{
  "num_key_value_heads": 4,
  "norm": "layernorm",
  "positions": "learned",
  "qk_norm": false,
  "init_std_up": 0.0698,
  "lr_mult_up": 0.669,
  "warmup_steps": 200
}
Each number is 50 + 15 x the weight over its row's rms, rounded and kept within 0 to 99. Layers, rows and columns count from 0. The size before them is the row's rms in percent of the matrix's.

# up: layer 4 MLP up, 1024x256, rms 0.0846, rows 776-875, columns 160-191
# down: layer 4 MLP down (transposed), 1024x256, rms 0.0971, rows 776-875, columns 160-191
up776 105:51 32 73 45 63 40 46 44 63 45 68 71 49 91 18 84 36 50 75 69 65 51 58 79 70 10 60 55 56 55 53 26
down776 101:36 49 58 47 63 47 15 39 57 40 26 40 53 48 57 38 46 49 37 54 53 48 19 70 52 39 16 43 47 57 61 48
up777 094:39 60 80 49 63 58 29 61 46 57 17 60 56 47 48 57 69 51 47 86 46 52 39 27 50 51 44 51 44 58 51 45
down777 100:40 47 69 38 43 50 35 53 56 51 63 64 47 83 34 96 39 69 40 32 29 68 65 39 37 57 50 35 57 35 38 41
up778 092:46 69 44 78 38 06 72 15 35 68 37 59 44 45 36 38 61 36 40 20 54 52 45 45 49 67 61 61 76 69 67 23
down778 091:18 39 30 20 61 75 56 80 68 42 39 81 48 79 44 60 27 67 71 44 53 85 66 64 43 41 41 49 59 37 46 40
up779 100:22 58 53 64 58 52 45 40 27 40 56 75 16 57 69 45 49 48 63 70 70 67 51 63 35 57 46 40 69 60 51 74
down779 104:58 59 38 62 69 64 27 73 48 62 39 29 79 56 47 44 53 69 33 23 59 71 50 41 40 48 57 19 36 54 50 80
up780 091:34 50 56 46 34 75 73 53 22 33 57 55 61 55 56 74 50 44 54 34 30 70 43 74 59 55 57 65 37 54 61 50
down780 089:45 71 32 47 58 48 48 36 62 50 69 48 52 83 56 27 72 60 32 18 39 77 50 53 60 30 54 48 38 67 44 49
up781 089:65 49 54 39 41 56 66 31 57 66 49 70 52 63 66 30 79 61 64 33 19 49 51 43 36 63 18 62 35 43 36 51
down781 086:26 61 41 43 48 33 36 25 28 53 26 62 63 54 56 48 40 61 49 68 69 64 43 58 49 57 32 45 38 25 39 39
up782 109:34 13 89 85 32 47 65 29 48 23 39 52 44 38 59 70 56 48 55 50 61 32 67 27 35 27 18 66 51 52 45 49
down782 110:39 56 51 42 41 35 45 59 39 45 11 41 46 40 48 59 58 29 58 51 55 59 42 46 55 50 54 06 40 44 65 66
up783 106:24 37 82 57 70 63 49 66 55 44 73 63 31 69 59 48 75 30 42 59 88 59 37 44 55 35 46 58 64 58 71 55
down783 109:67 42 52 44 72 35 80 14 59 33 63 46 52 62 54 42 62 18 76 55 36 77 56 47 59 87 55 49 53 73 53 44
up784 104:42 24 55 75 36 63 32 38 62 64 37 30 47 47 76 47 38 59 68 75 62 45 55 74 43 51 44 41 61 49 28 57
down784 101:38 50 42 37 23 38 56 49 51 26 42 54 42 25 26 44 62 41 67 29 48 58 65 65 66 51 54 60 28 58 59 49
up785 099:41 33 76 23 41 45 48 43 57 38 59 61 41 47 38 42 41 41 24 32 47 47 37 59 18 43 40 43 66 44 35 47
down785 107:51 35 43 67 64 34 39 55 33 62 63 62 29 42 60 46 71 76 84 50 76 60 54 36 65 42 50 52 28 47 27 70
up786 098:72 65 42 63 59 73 72 45 51 32 66 39 34 47 44 32 63 33 87 48 52 57 24 26 34 63 34 69 54 28 46 57
down786 106:60 38 74 52 20 24 66 66 54 72 86 53 86 30 30 41 63 54 57 62 34 27 47 54 40 34 51 45 43 23 43 48
up787 105:65 56 76 46 46 65 61 10 63 45 73 62 40 44 67 79 45 32 74 60 34 59 38 46 80 36 43 29 44 54 50 49
down787 102:57 41 14 77 44 41 44 70 29 54 42 50 42 59 61 40 57 72 27 71 51 33 49 42 24 44 57 49 41 58 59 54
up788 096:67 36 74 50 37 35 72 54 61 60 60 28 20 37 72 62 49 32 56 71 31 38 22 44 61 52 61 52 46 67 59 42
down788 097:34 58 41 12 26 73 61 46 65 38 49 42 44 41 54 28 34 44 41 42 29 40 33 44 70 66 59 74 39 54 52 57
up789 100:58 67 44 44 56 42 52 34 73 72 70 52 62 43 55 56 42 67 19 36 51 41 25 53 39 72 27 49 15 46 38 59
down789 103:35 55 29 31 24 71 59 74 40 52 55 43 31 35 35 45 28 48 40 71 82 42 23 40 79 60 59 63 08 54 36 62
up790 092:32 42 30 72 33 62 65 40 44 41 62 41 65 23 64 51 56 46 67 44 60 59 29 65 36 41 52 54 33 59 69 30
down790 091:52 58 36 39 45 71 54 58 47 61 47 25 17 53 46 75 45 35 25 67 43 33 48 34 35 56 58 48 44 58 60 47
up791 101:82 68 41 46 55 35 29 38 42 41 37 75 18 52 40 39 47 49 37 51 48 71 52 68 73 64 43 58 65 59 08 43
down791 098:24 47 46 82 68 53 42 38 57 55 59 45 44 43 14 35 44 46 40 09 52 30 62 55 46 39 43 53 47 62 62 51
up792 092:46 56 42 47 36 32 54 32 61 48 29 63 35 57 40 29 45 62 55 53 35 32 45 46 60 16 36 72 16 34 52 49
down792 102:74 64 70 63 60 41 49 59 57 55 51 62 48 54 51 61 36 55 51 46 42 59 28 60 40 53 61 48 67 40 52 61
up793 103:49 34 55 52 63 14 42 21 52 35 59 71 42 58 44 61 58 79 83 50 35 40 62 46 37 46 23 56 70 42 56 48
down793 103:35 68 44 48 50 72 40 41 41 62 55 75 70 48 36 46 27 43 40 55 39 76 56 54 34 68 62 59 66 29 35 70
up794 100:53 68 57 54 39 59 45 65 54 51 45 22 35 54 61 57 35 46 59 68 62 33 47 39 48 90 79 28 45 64 25 28
down794 104:47 60 66 60 73 54 66 72 56 27 42 79 45 46 33 55 38 45 46 23 49 32 38 60 31 18 84 62 76 45 30 44
up795 098:76 62 49 43 83 62 19 31 32 60 96 74 54 49 58 69 62 52 68 46 39 78 37 35 54 27 63 43 49 56 49 39
down795 097:43 32 40 51 53 49 56 88 42 67 31 32 41 45 39 41 48 43 49 82 49 64 47 44 40 27 67 71 68 47 72 69
up796 101:38 39 61 37 32 35 41 58 29 75 50 15 52 41 61 51 57 46 17 35 37 23 23 34 67 58 68 60 47 62 54 51
down796 097:35 31 52 52 36 71 39 26 65 45 30 44 49 48 59 78 67 45 67 26 48 53 62 73 46 66 53 57 58 40 88 48
up797 099:44 33 59 29 44 61 81 54 37 51 68 50 62 82 40 51 45 49 83 69 72 86 79 40 36 56 64 46 56 66 37 42
down797 095:68 84 44 44 39 47 21 52 27 60 84 39 49 74 50 22 49 44 30 44 67 39 42 50 36 61 54 66 61 49 75 52
up798 099:44 52 12 60 24 33 34 52 59 45 40 32 42 39 49 63 53 38 63 72 54 38 52 47 59 71 48 52 58 49 45 76
down798 100:42 44 25 10 52 80 23 42 37 64 21 45 74 57 52 40 34 62 15 24 37 47 41 46 33 50 49 59 29 40 53 66
up799 093:53 82 70 48 60 33 58 24 31 47 52 56 61 62 48 48 40 56 37 34 34 32 25 52 37 26 31 50 64 45 52 42
down799 099:28 39 49 34 66 51 49 51 36 33 52 14 78 51 45 51 51 59 43 37 46 53 64 58 59 37 72 34 23 21 47 60
up800 102:65 50 45 49 60 62 61 28 62 31 64 64 43 51 81 41 53 36 54 75 38 71 38 66 43 42 21 43 32 42 36 17
down800 106:43 57 57 58 62 49 66 58 54 62 50 24 25 53 61 57 34 33 54 00 71 69 48 44 53 69 60 36 26 34 69 27
up801 101:85 35 22 43 21 71 72 51 40 37 53 44 56 55 76 43 39 56 46 47 48 50 47 19 49 55 78 50 63 54 36 59
down801 097:44 07 41 54 48 31 57 37 55 40 43 43 55 55 28 55 47 48 56 36 61 48 51 34 50 13 65 42 56 62 59 67
up802 110:53 23 58 30 51 51 53 57 48 41 61 60 77 33 52 49 34 49 91 44 39 63 56 84 59 44 10 51 28 47 36 46
down802 105:43 56 60 78 32 33 62 30 71 52 32 66 58 66 56 52 58 46 39 70 23 42 54 67 31 44 77 34 53 74 32 56
up803 101:52 28 50 66 40 67 61 38 41 50 64 20 51 86 60 61 25 30 53 42 48 46 45 56 67 62 74 64 31 56 40 34
down803 099:48 28 32 65 60 29 55 61 19 62 35 38 54 49 50 64 52 52 56 54 34 51 21 94 34 39 51 66 32 43 79 27
up804 105:70 64 37 65 47 71 23 41 34 23 41 74 32 59 45 52 70 28 44 54 30 40 34 39 26 62 19 42 52 56 79 52
down804 096:50 39 64 67 65 38 60 45 80 64 59 52 49 50 21 35 63 52 60 46 76 53 69 39 50 44 76 61 48 64 75 49
up805 098:33 35 44 24 50 67 56 52 71 68 48 60 61 08 54 66 62 43 71 28 68 57 30 49 72 56 66 36 48 42 39 87
down805 097:42 44 47 73 54 50 60 36 45 31 70 38 47 64 60 79 66 29 47 47 40 17 60 75 64 42 64 76 54 50 46 36
up806 101:62 63 47 73 43 41 82 64 67 24 87 61 68 40 68 33 28 61 51 65 39 42 54 82 60 39 63 66 25 38 37 50
down806 100:49 56 38 54 41 47 45 57 45 65 38 53 79 35 35 57 67 59 25 59 18 62 90 18 53 30 30 51 61 55 50 53
up807 106:22 22 46 55 38 67 33 68 35 40 76 49 49 36 51 36 49 64 30 81 21 49 47 59 73 59 46 52 59 42 56 60
down807 114:43 29 82 26 46 46 49 40 80 39 36 65 53 33 34 41 31 48 77 38 50 55 74 60 51 49 25 35 47 51 33 59
up808 104:65 39 23 59 68 74 84 67 48 52 55 42 45 46 40 52 37 52 46 57 53 39 12 12 43 50 51 51 42 53 70 39
down808 104:29 35 59 59 39 37 28 41 45 74 64 57 35 85 48 23 41 53 31 49 76 65 38 63 48 30 45 51 44 81 64 59
up809 098:34 40 49 45 49 30 73 77 29 59 44 56 53 63 43 22 54 43 60 51 78 58 34 59 19 53 49 44 79 44 79 69
down809 089:49 77 71 47 66 52 28 26 36 48 46 42 60 42 68 38 42 64 51 63 21 59 60 57 72 40 43 71 34 68 28 49
up810 094:55 51 52 41 39 60 55 62 51 76 71 70 56 78 64 34 61 25 79 52 42 65 36 50 06 51 50 70 24 74 77 65
down810 098:35 46 30 37 62 66 49 29 26 75 72 40 46 69 71 52 63 74 57 51 56 74 35 57 47 22 24 89 49 77 48 84
up811 099:45 65 56 37 30 41 27 63 46 66 17 61 38 75 34 62 69 56 34 39 50 56 63 53 52 36 44 44 60 26 42 52
down811 096:55 65 43 35 37 61 68 61 28 79 48 61 42 66 38 47 70 36 63 63 50 47 66 59 43 56 25 44 39 30 37 42
up812 092:52 55 61 28 33 43 47 74 43 60 63 59 15 40 54 36 51 37 43 58 73 24 43 63 33 44 63 54 60 55 80 57
down812 104:46 49 68 46 56 48 56 61 67 48 24 80 55 58 24 37 27 50 47 54 24 45 67 78 58 70 30 58 63 86 73 40
up813 100:59 68 78 37 78 41 48 41 18 21 46 58 56 47 61 40 50 48 85 55 61 50 55 64 23 50 38 46 42 53 43 54
down813 091:24 79 30 68 49 56 64 22 33 52 44 46 23 69 54 51 38 52 45 52 48 65 42 35 85 49 50 34 67 66 48 66
up814 096:79 41 42 34 32 65 57 48 32 48 66 38 43 70 37 54 68 53 77 66 59 51 47 62 10 62 74 83 25 66 70 29
down814 096:57 63 44 14 56 55 96 53 50 67 57 67 31 53 42 52 40 39 44 24 21 72 58 39 76 39 41 45 73 57 38 37
up815 101:70 46 58 49 67 38 35 50 59 34 55 59 50 52 43 65 55 49 65 48 66 40 29 27 45 69 84 57 38 44 58 41
down815 101:46 52 68 19 45 41 59 52 65 37 26 54 45 25 46 00 30 60 25 61 45 79 75 57 47 70 33 81 75 59 53 70
up816 096:58 34 36 46 74 37 65 25 46 75 63 36 68 62 47 51 69 57 28 37 33 65 67 44 43 42 59 34 46 61 50 60
down816 100:37 44 56 85 39 53 43 60 35 85 48 65 47 34 36 54 34 46 40 51 54 72 73 23 22 44 38 41 66 56 61 69
up817 098:54 57 17 57 64 28 52 36 65 70 68 45 53 39 22 45 63 19 40 62 53 68 74 48 38 51 52 27 41 41 55 56
down817 097:44 43 25 50 33 21 43 57 35 52 52 71 46 76 75 42 61 72 64 40 33 59 35 50 85 56 64 48 71 39 57 52
up818 091:55 49 51 55 44 60 58 29 51 78 49 51 35 46 74 38 48 58 32 59 45 46 54 51 28 27 28 63 84 26 45 68
down818 091:70 57 53 44 58 34 55 33 39 52 52 54 68 25 15 14 50 39 78 50 50 43 66 62 66 43 51 60 73 62 30 59
up819 103:38 67 08 38 31 39 32 35 57 56 34 59 66 63 35 66 32 39 52 63 48 67 51 42 41 44 35 54 81 57 41 20
down819 097:18 54 79 40 39 75 61 49 39 46 66 67 31 45 47 39 36 67 50 42 76 13 54 73 46 55 48 57 63 69 44 64
up820 078:33 50 83 62 55 32 51 53 43 60 56 36 68 43 49 52 48 57 36 47 39 27 17 51 51 68 61 59 43 43 66 54
down820 067:51 30 75 46 41 31 69 42 41 75 61 40 61 44 48 64 49 69 38 58 47 59 29 51 60 46 61 45 47 48 41 52
up821 099:70 13 36 17 43 54 69 54 70 58 38 57 65 40 56 63 84 54 42 59 73 80 59 44 40 67 44 77 38 62 55 25
down821 106:50 53 39 18 29 51 51 60 67 33 36 67 74 63 38 49 90 61 45 58 45 33 55 42 43 49 29 60 33 44 66 23
up822 097:84 19 52 39 68 33 65 46 50 39 32 46 49 30 66 73 64 71 67 45 11 39 66 49 44 45 48 49 38 34 72 72
down822 091:20 55 79 43 45 67 33 54 53 35 45 53 85 32 35 68 63 52 35 29 72 41 54 41 34 54 66 42 43 57 52 42
up823 106:38 41 41 65 32 30 52 48 24 53 63 60 56 48 85 55 49 72 48 41 37 26 35 38 75 73 42 58 41 97 30 48
down823 109:48 66 71 50 56 25 40 41 82 46 20 66 50 44 34 70 46 65 57 58 33 65 82 97 65 55 40 34 78 61 48 63
up824 091:62 31 47 65 30 38 68 58 56 35 59 57 34 66 44 42 49 64 39 41 43 53 08 39 28 34 50 09 82 62 33 55
down824 093:55 32 54 36 57 55 63 46 52 54 55 58 65 06 23 73 44 47 57 46 71 50 71 19 35 61 38 65 30 33 57 77
up825 086:61 58 70 27 51 43 46 53 30 42 63 68 35 25 76 45 53 65 60 55 67 21 65 34 35 39 80 26 41 50 67 60
down825 090:42 75 12 47 81 42 46 00 51 61 66 43 67 74 43 62 48 51 52 53 06 56 59 54 59 50 61 47 51 58 15 55
up826 092:59 93 43 67 46 14 31 63 38 48 52 39 55 46 47 63 40 53 55 44 53 50 48 39 44 38 60 62 35 44 46 28
down826 096:66 89 52 49 45 42 41 25 87 70 40 63 61 60 56 40 53 44 31 57 28 59 37 53 36 59 47 26 46 22 85 74
up827 090:35 52 65 37 32 58 70 52 47 64 45 72 68 42 41 48 67 38 72 46 42 58 37 52 55 56 77 57 34 73 49 57
down827 100:37 40 43 42 45 59 58 72 40 59 71 22 41 49 70 62 35 26 48 59 57 53 52 36 35 52 57 44 19 65 41 38
up828 091:72 41 64 60 49 39 47 23 58 34 47 46 40 28 53 51 53 85 67 56 49 51 34 59 53 40 54 58 47 53 37 34
down828 087:55 73 32 59 02 62 44 50 61 63 78 68 48 78 47 43 72 53 39 52 54 46 61 44 73 78 23 80 57 47 36 81
up829 100:56 51 79 39 58 33 31 57 62 75 34 37 85 25 50 55 57 53 48 53 36 57 32 77 52 56 64 49 52 70 39 37
down829 092:48 70 43 61 30 33 72 67 65 43 65 37 14 75 65 56 44 60 49 29 47 51 40 71 61 44 58 39 70 68 77 35
up830 102:52 56 42 51 47 58 37 36 59 80 39 60 71 35 50 29 41 67 44 46 55 47 48 42 43 46 45 82 49 29 42 52
down830 098:52 43 57 33 68 27 66 62 60 56 52 64 54 67 59 59 25 62 55 72 37 32 40 58 48 54 51 52 36 58 65 48
up831 102:66 60 48 40 73 17 56 59 71 55 59 38 35 50 65 92 48 48 27 48 47 50 26 54 33 65 46 37 52 54 38 56
down831 100:54 54 27 46 41 56 62 62 58 40 85 63 41 42 45 33 71 40 40 54 69 69 48 40 50 58 49 62 34 56 43 73
up832 094:43 58 70 58 52 40 58 60 40 57 36 50 46 53 55 30 34 40 38 44 31 67 44 82 51 51 78 75 42 23 55 26
down832 093:38 49 68 22 39 59 54 38 52 19 72 57 77 45 76 53 65 74 79 64 52 32 67 52 45 62 48 31 23 50 58 57
up833 095:40 58 41 41 67 39 58 44 36 52 56 30 61 74 51 31 65 34 46 44 46 47 47 44 51 54 32 46 63 40 69 06
down833 097:55 63 44 44 81 59 46 29 10 58 54 48 89 51 38 56 62 51 54 69 59 71 60 70 35 52 08 44 29 55 55 47
up834 100:42 50 58 52 78 71 63 46 51 41 33 61 36 51 38 61 58 66 36 66 43 40 51 55 08 52 44 56 45 50 60 31
down834 098:45 51 42 54 45 69 23 48 66 37 24 29 49 35 40 50 38 83 49 62 51 40 62 72 65 20 58 52 63 82 60 38
up835 101:38 34 55 47 51 69 43 40 55 46 47 38 44 65 39 43 48 29 18 33 61 57 39 10 64 47 43 34 83 27 55 65
down835 105:68 53 48 62 48 17 76 52 57 37 19 45 68 36 54 35 42 54 47 55 79 63 47 70 48 50 42 55 47 57 44 59
up836 099:57 37 26 46 28 68 75 72 59 47 80 61 73 53 51 14 63 33 30 53 66 48 40 42 25 39 54 57 65 72 30 52
down836 101:44 49 61 53 41 47 36 34 45 50 40 34 59 61 42 42 18 55 60 42 32 48 20 63 76 52 65 33 39 39 33 69
up837 097:32 72 56 39 72 34 56 48 42 45 46 33 54 45 44 37 51 30 60 35 50 36 61 67 15 53 72 43 31 41 67 55
down837 104:63 41 74 68 46 34 69 39 60 47 59 26 24 37 47 72 88 35 55 55 54 36 49 39 52 61 36 39 20 51 56 37
up838 092:74 36 50 74 52 68 44 62 55 58 50 70 41 33 55 29 72 60 34 53 67 52 32 58 21 81 51 45 45 52 54 37
down838 096:42 55 41 83 58 56 50 45 46 53 41 87 66 45 28 63 54 22 66 44 42 53 31 42 63 37 59 41 47 28 45 56
up839 112:75 25 41 71 57 50 63 33 45 53 65 69 51 49 26 63 72 42 61 51 29 53 71 41 59 56 61 51 64 43 41 26
down839 106:63 68 62 55 63 70 41 73 55 59 12 43 66 52 55 47 49 41 31 39 37 43 48 69 76 62 80 34 39 35 58 67
up840 108:18 75 85 60 64 72 52 57 37 46 44 66 50 82 32 52 47 33 56 80 31 60 43 44 62 49 24 41 35 23 58 46
down840 102:44 37 58 42 69 56 43 37 54 45 43 34 35 51 38 70 29 59 48 54 39 49 51 47 45 66 35 26 50 80 42 61
up841 087:95 58 45 28 71 43 45 39 59 33 29 33 54 53 63 77 66 27 43 47 55 57 21 74 75 57 57 58 40 59 59 54
down841 096:63 34 57 22 35 31 58 32 35 33 56 27 39 67 46 44 48 43 60 34 69 73 60 28 65 41 73 55 58 40 67 60
up842 109:50 49 62 63 42 71 76 52 37 62 61 23 56 41 38 67 46 66 26 86 51 39 51 47 69 73 78 21 30 81 44 63
down842 104:51 31 78 31 34 29 63 44 51 77 61 29 61 61 67 35 55 35 39 63 45 44 73 88 46 43 65 64 61 48 34 70
up843 110:47 47 33 99 57 52 69 36 68 64 86 41 26 34 43 48 36 49 41 36 36 59 50 34 57 45 85 28 30 55 57 72
down843 119:35 49 61 73 53 39 39 35 65 24 66 53 33 51 55 37 50 47 49 46 58 63 31 32 76 33 53 42 64 54 63 53
up844 106:56 10 75 57 20 73 33 27 64 42 41 68 51 36 54 37 44 44 76 40 48 50 29 51 48 30 33 41 71 62 80 64
down844 107:60 43 50 62 59 36 41 77 53 32 44 37 51 45 51 58 60 54 67 32 44 53 65 75 42 49 56 33 27 32 47 58
up845 093:73 72 44 43 52 42 66 45 71 45 41 71 57 39 37 59 46 70 39 51 65 43 67 42 64 70 28 50 52 48 36 67
down845 093:61 39 56 19 65 54 59 55 56 44 44 16 33 74 63 46 51 52 41 64 42 75 68 68 52 65 47 42 34 45 75 54
up846 102:62 64 45 47 39 65 84 43 74 11 76 52 80 52 52 63 73 33 53 54 50 64 41 56 36 41 62 40 46 49 32 53
down846 098:35 34 34 41 47 52 39 55 54 42 48 74 56 32 67 53 28 44 57 30 35 49 57 59 57 48 13 77 30 46 69 49
up847 095:54 57 53 37 47 45 66 53 61 43 42 48 57 54 51 38 32 54 45 52 34 62 64 25 35 33 53 20 44 53 60 28
down847 102:57 49 41 42 42 70 46 81 64 36 55 48 67 46 59 69 49 57 29 39 57 43 76 59 64 53 44 76 52 52 45 46
up848 103:51 41 66 52 86 49 46 43 44 43 54 53 43 40 37 67 45 58 66 61 37 45 46 28 42 58 56 67 47 45 32 51
down848 096:49 70 22 34 57 61 53 71 61 57 44 47 75 65 74 54 56 50 52 50 34 50 28 49 33 41 49 50 50 43 45 69
up849 101:43 53 52 34 75 42 71 55 35 52 80 60 12 57 53 46 43 47 58 51 59 66 24 34 18 70 68 76 59 59 31 56
down849 107:42 53 48 51 45 54 59 50 27 59 44 36 71 38 55 51 58 59 37 71 56 49 49 49 52 57 51 54 58 61 63 62
up850 094:75 54 44 53 54 67 55 47 44 89 53 58 56 72 38 45 40 49 54 53 65 09 30 64 38 44 11 63 56 65 18 58
down850 094:59 40 81 49 55 35 65 40 61 33 59 39 44 43 45 85 42 68 48 30 40 77 37 46 52 43 71 38 65 52 60 50
up851 103:32 45 45 67 46 62 39 43 49 90 36 27 45 40 50 37 55 57 79 47 80 44 43 40 39 48 39 68 17 44 60 58
down851 102:44 45 45 45 60 46 62 67 59 44 43 45 36 30 62 33 63 32 50 66 59 46 52 64 47 36 33 46 24 49 31 38
up852 111:31 50 47 45 65 48 63 78 55 46 56 52 44 57 54 52 40 42 39 42 65 14 00 47 48 54 37 37 40 58 56 46
down852 124:43 56 54 67 57 51 60 80 51 43 43 68 35 73 32 11 58 34 58 38 65 22 43 61 53 73 63 31 48 39 36 41
up853 098:14 77 60 49 27 43 59 72 48 56 44 60 59 58 55 26 35 72 68 56 87 79 28 48 42 55 35 41 31 55 14 48
down853 100:72 54 32 39 32 34 45 73 49 67 59 35 51 28 34 46 53 42 48 48 41 57 66 42 57 49 34 62 68 25 13 63
up854 089:39 45 69 52 64 51 53 31 53 40 51 26 47 61 55 19 55 40 41 30 24 55 42 59 51 29 42 36 38 44 78 45
down854 090:54 53 28 36 44 55 59 54 42 80 52 81 46 23 60 81 46 49 24 41 82 74 54 41 30 36 41 51 76 37 43 47
up855 100:75 41 75 55 51 69 04 50 76 52 48 32 37 47 38 48 39 48 66 35 59 63 16 44 57 58 46 53 36 53 69 38
down855 099:30 71 37 21 69 41 47 82 67 70 38 61 33 74 61 39 41 65 29 51 27 41 59 43 65 40 44 22 58 43 54 45
up856 112:59 53 34 59 58 78 74 58 47 50 32 54 36 63 49 36 77 41 67 74 46 52 54 78 38 37 26 32 46 32 68 38
down856 109:59 58 33 59 64 53 62 62 65 35 38 66 77 66 64 14 48 58 30 89 42 32 57 37 48 54 57 65 70 46 19 60
up857 115:69 34 50 45 57 56 52 64 17 54 54 28 27 40 54 54 55 48 40 39 40 66 37 23 44 58 30 54 60 47 67 53
down857 125:40 79 44 68 64 63 50 27 37 53 57 48 73 58 40 59 07 19 56 41 29 63 31 54 31 64 51 41 60 48 38 50
up858 125:67 81 20 42 39 38 70 57 28 54 45 48 66 57 52 26 43 41 55 29 46 85 32 41 40 41 53 64 60 62 46 75
down858 113:66 61 38 80 62 55 64 81 46 43 57 65 33 56 71 19 30 54 32 54 50 75 32 59 56 30 65 57 65 50 38 63
up859 096:39 43 50 82 47 20 61 56 72 49 42 84 20 39 80 53 77 23 38 84 75 73 53 29 41 42 52 50 35 75 42 34
down859 093:36 52 56 63 53 51 49 25 67 40 39 69 57 19 55 61 70 68 33 44 38 38 53 61 40 55 35 39 69 53 61 79
up860 090:44 47 34 52 60 30 37 46 63 30 48 49 67 46 41 41 45 31 51 52 67 52 70 46 35 42 79 51 59 78 73 54
down860 092:56 55 65 63 15 49 70 74 53 80 39 23 46 67 47 41 44 70 66 47 09 58 46 64 59 52 70 19 50 65 30 54
up861 093:90 66 70 40 44 63 41 49 75 38 40 46 48 51 42 38 53 58 64 47 38 59 52 45 33 66 53 40 51 42 57 63
down861 096:70 51 40 43 58 41 56 53 78 16 47 38 38 60 42 40 53 55 73 38 56 44 52 56 34 38 41 46 60 69 47 36
up862 099:41 69 52 31 61 57 80 19 44 57 21 65 40 64 47 56 48 57 48 41 55 59 21 73 44 54 42 33 41 37 55 53
down862 100:42 62 48 91 53 39 38 55 36 55 47 47 60 57 70 79 50 60 30 85 47 37 59 40 25 65 58 69 62 46 55 76
up863 105:85 47 68 28 35 61 59 29 60 53 43 63 70 34 52 55 43 42 69 51 50 42 72 36 40 46 70 47 58 42 27 44
down863 094:24 22 58 57 51 74 57 42 52 49 56 51 30 65 47 32 57 40 75 58 66 48 72 44 42 59 60 63 60 41 38 67
up864 096:48 68 46 52 28 44 43 56 38 68 63 50 68 38 39 62 68 93 52 65 30 50 39 55 54 40 52 35 44 42 50 36
down864 092:36 45 38 48 59 61 41 31 34 55 58 45 53 36 23 51 68 51 47 40 52 26 43 50 42 51 48 43 40 54 65 39
up865 101:59 35 41 40 52 46 31 57 58 44 53 46 62 46 24 24 58 62 30 28 55 39 54 58 29 66 47 67 27 40 75 77
down865 103:63 50 48 53 59 68 45 42 39 59 70 42 64 66 61 58 22 34 63 44 56 65 44 32 48 85 65 58 60 29 49 56
up866 108:49 58 70 38 64 36 23 78 36 24 73 33 55 30 47 72 49 77 46 57 62 38 14 60 61 53 51 43 67 19 40 46
down866 103:56 66 59 44 84 71 44 48 43 36 46 59 85 48 24 59 40 40 28 39 49 55 44 48 45 60 45 61 29 45 69 57
up867 124:46 57 02 36 59 53 59 48 44 66 72 48 43 50 48 45 68 51 59 33 53 60 37 53 59 48 63 34 26 40 54 72
down867 119:35 60 52 55 29 38 31 27 51 51 58 40 49 48 50 54 58 78 65 53 77 26 41 63 43 40 40 39 39 69 61 48
up868 106:29 46 32 61 62 54 60 38 34 74 61 46 54 68 56 63 60 47 60 61 54 58 27 61 37 46 52 46 31 55 45 49
down868 107:52 55 38 47 55 32 79 40 35 53 51 47 57 67 36 63 43 41 72 49 55 25 62 33 38 47 68 54 25 55 60 32
up869 098:38 56 62 56 23 29 72 55 30 46 24 53 71 44 41 77 61 24 66 35 94 38 78 47 45 62 41 44 60 54 51 34
down869 096:48 54 30 36 54 55 56 56 53 44 61 58 58 70 54 61 40 60 55 46 10 31 16 65 24 64 37 41 26 65 61 58
up870 096:42 45 53 23 60 22 49 73 79 40 64 54 85 31 37 60 19 82 46 32 67 18 46 63 57 49 74 31 69 64 38 40
down870 100:59 48 44 57 43 59 77 67 50 59 83 33 42 59 56 57 65 46 44 51 66 75 50 55 70 00 31 17 38 44 38 48
up871 101:58 33 48 52 30 43 56 19 46 72 14 61 64 72 49 34 39 61 77 66 44 50 44 57 49 62 54 48 41 43 58 56
down871 103:62 38 46 61 40 73 41 57 60 38 73 59 43 29 33 23 46 33 56 36 81 73 41 35 33 04 36 53 40 51 44 31
up872 114:54 85 71 59 76 70 55 54 62 59 66 81 26 27 55 62 40 52 69 34 43 71 43 66 64 41 61 74 73 61 58 25
down872 113:23 27 40 43 55 77 30 77 34 44 52 64 49 52 62 25 45 70 32 50 62 63 65 44 59 31 32 45 49 64 54 48
up873 096:62 52 74 45 46 30 46 49 65 40 36 69 76 59 49 30 37 32 44 56 42 39 45 25 61 54 37 72 27 32 52 59
down873 086:29 46 58 76 44 63 46 49 50 43 67 35 31 51 43 55 68 63 65 43 51 83 31 77 28 50 27 55 62 24 65 51
up874 099:57 47 19 45 29 69 59 63 39 66 71 61 57 36 20 48 44 47 49 52 52 14 49 77 48 71 45 47 30 42 72 74
down874 092:45 31 40 56 68 59 41 61 40 28 26 34 24 54 52 31 55 49 46 41 43 47 21 44 39 26 31 58 39 63 47 70
up875 096:43 43 57 50 33 41 48 70 59 28 67 37 39 65 45 50 12 34 43 52 52 80 50 55 45 70 56 39 74 62 49 53
down875 102:24 44 46 49 42 46 59 45 45 40 35 33 66 33 26 60 64 39 62 56 71 31 64 54 37 48 76 14 36 42 46 75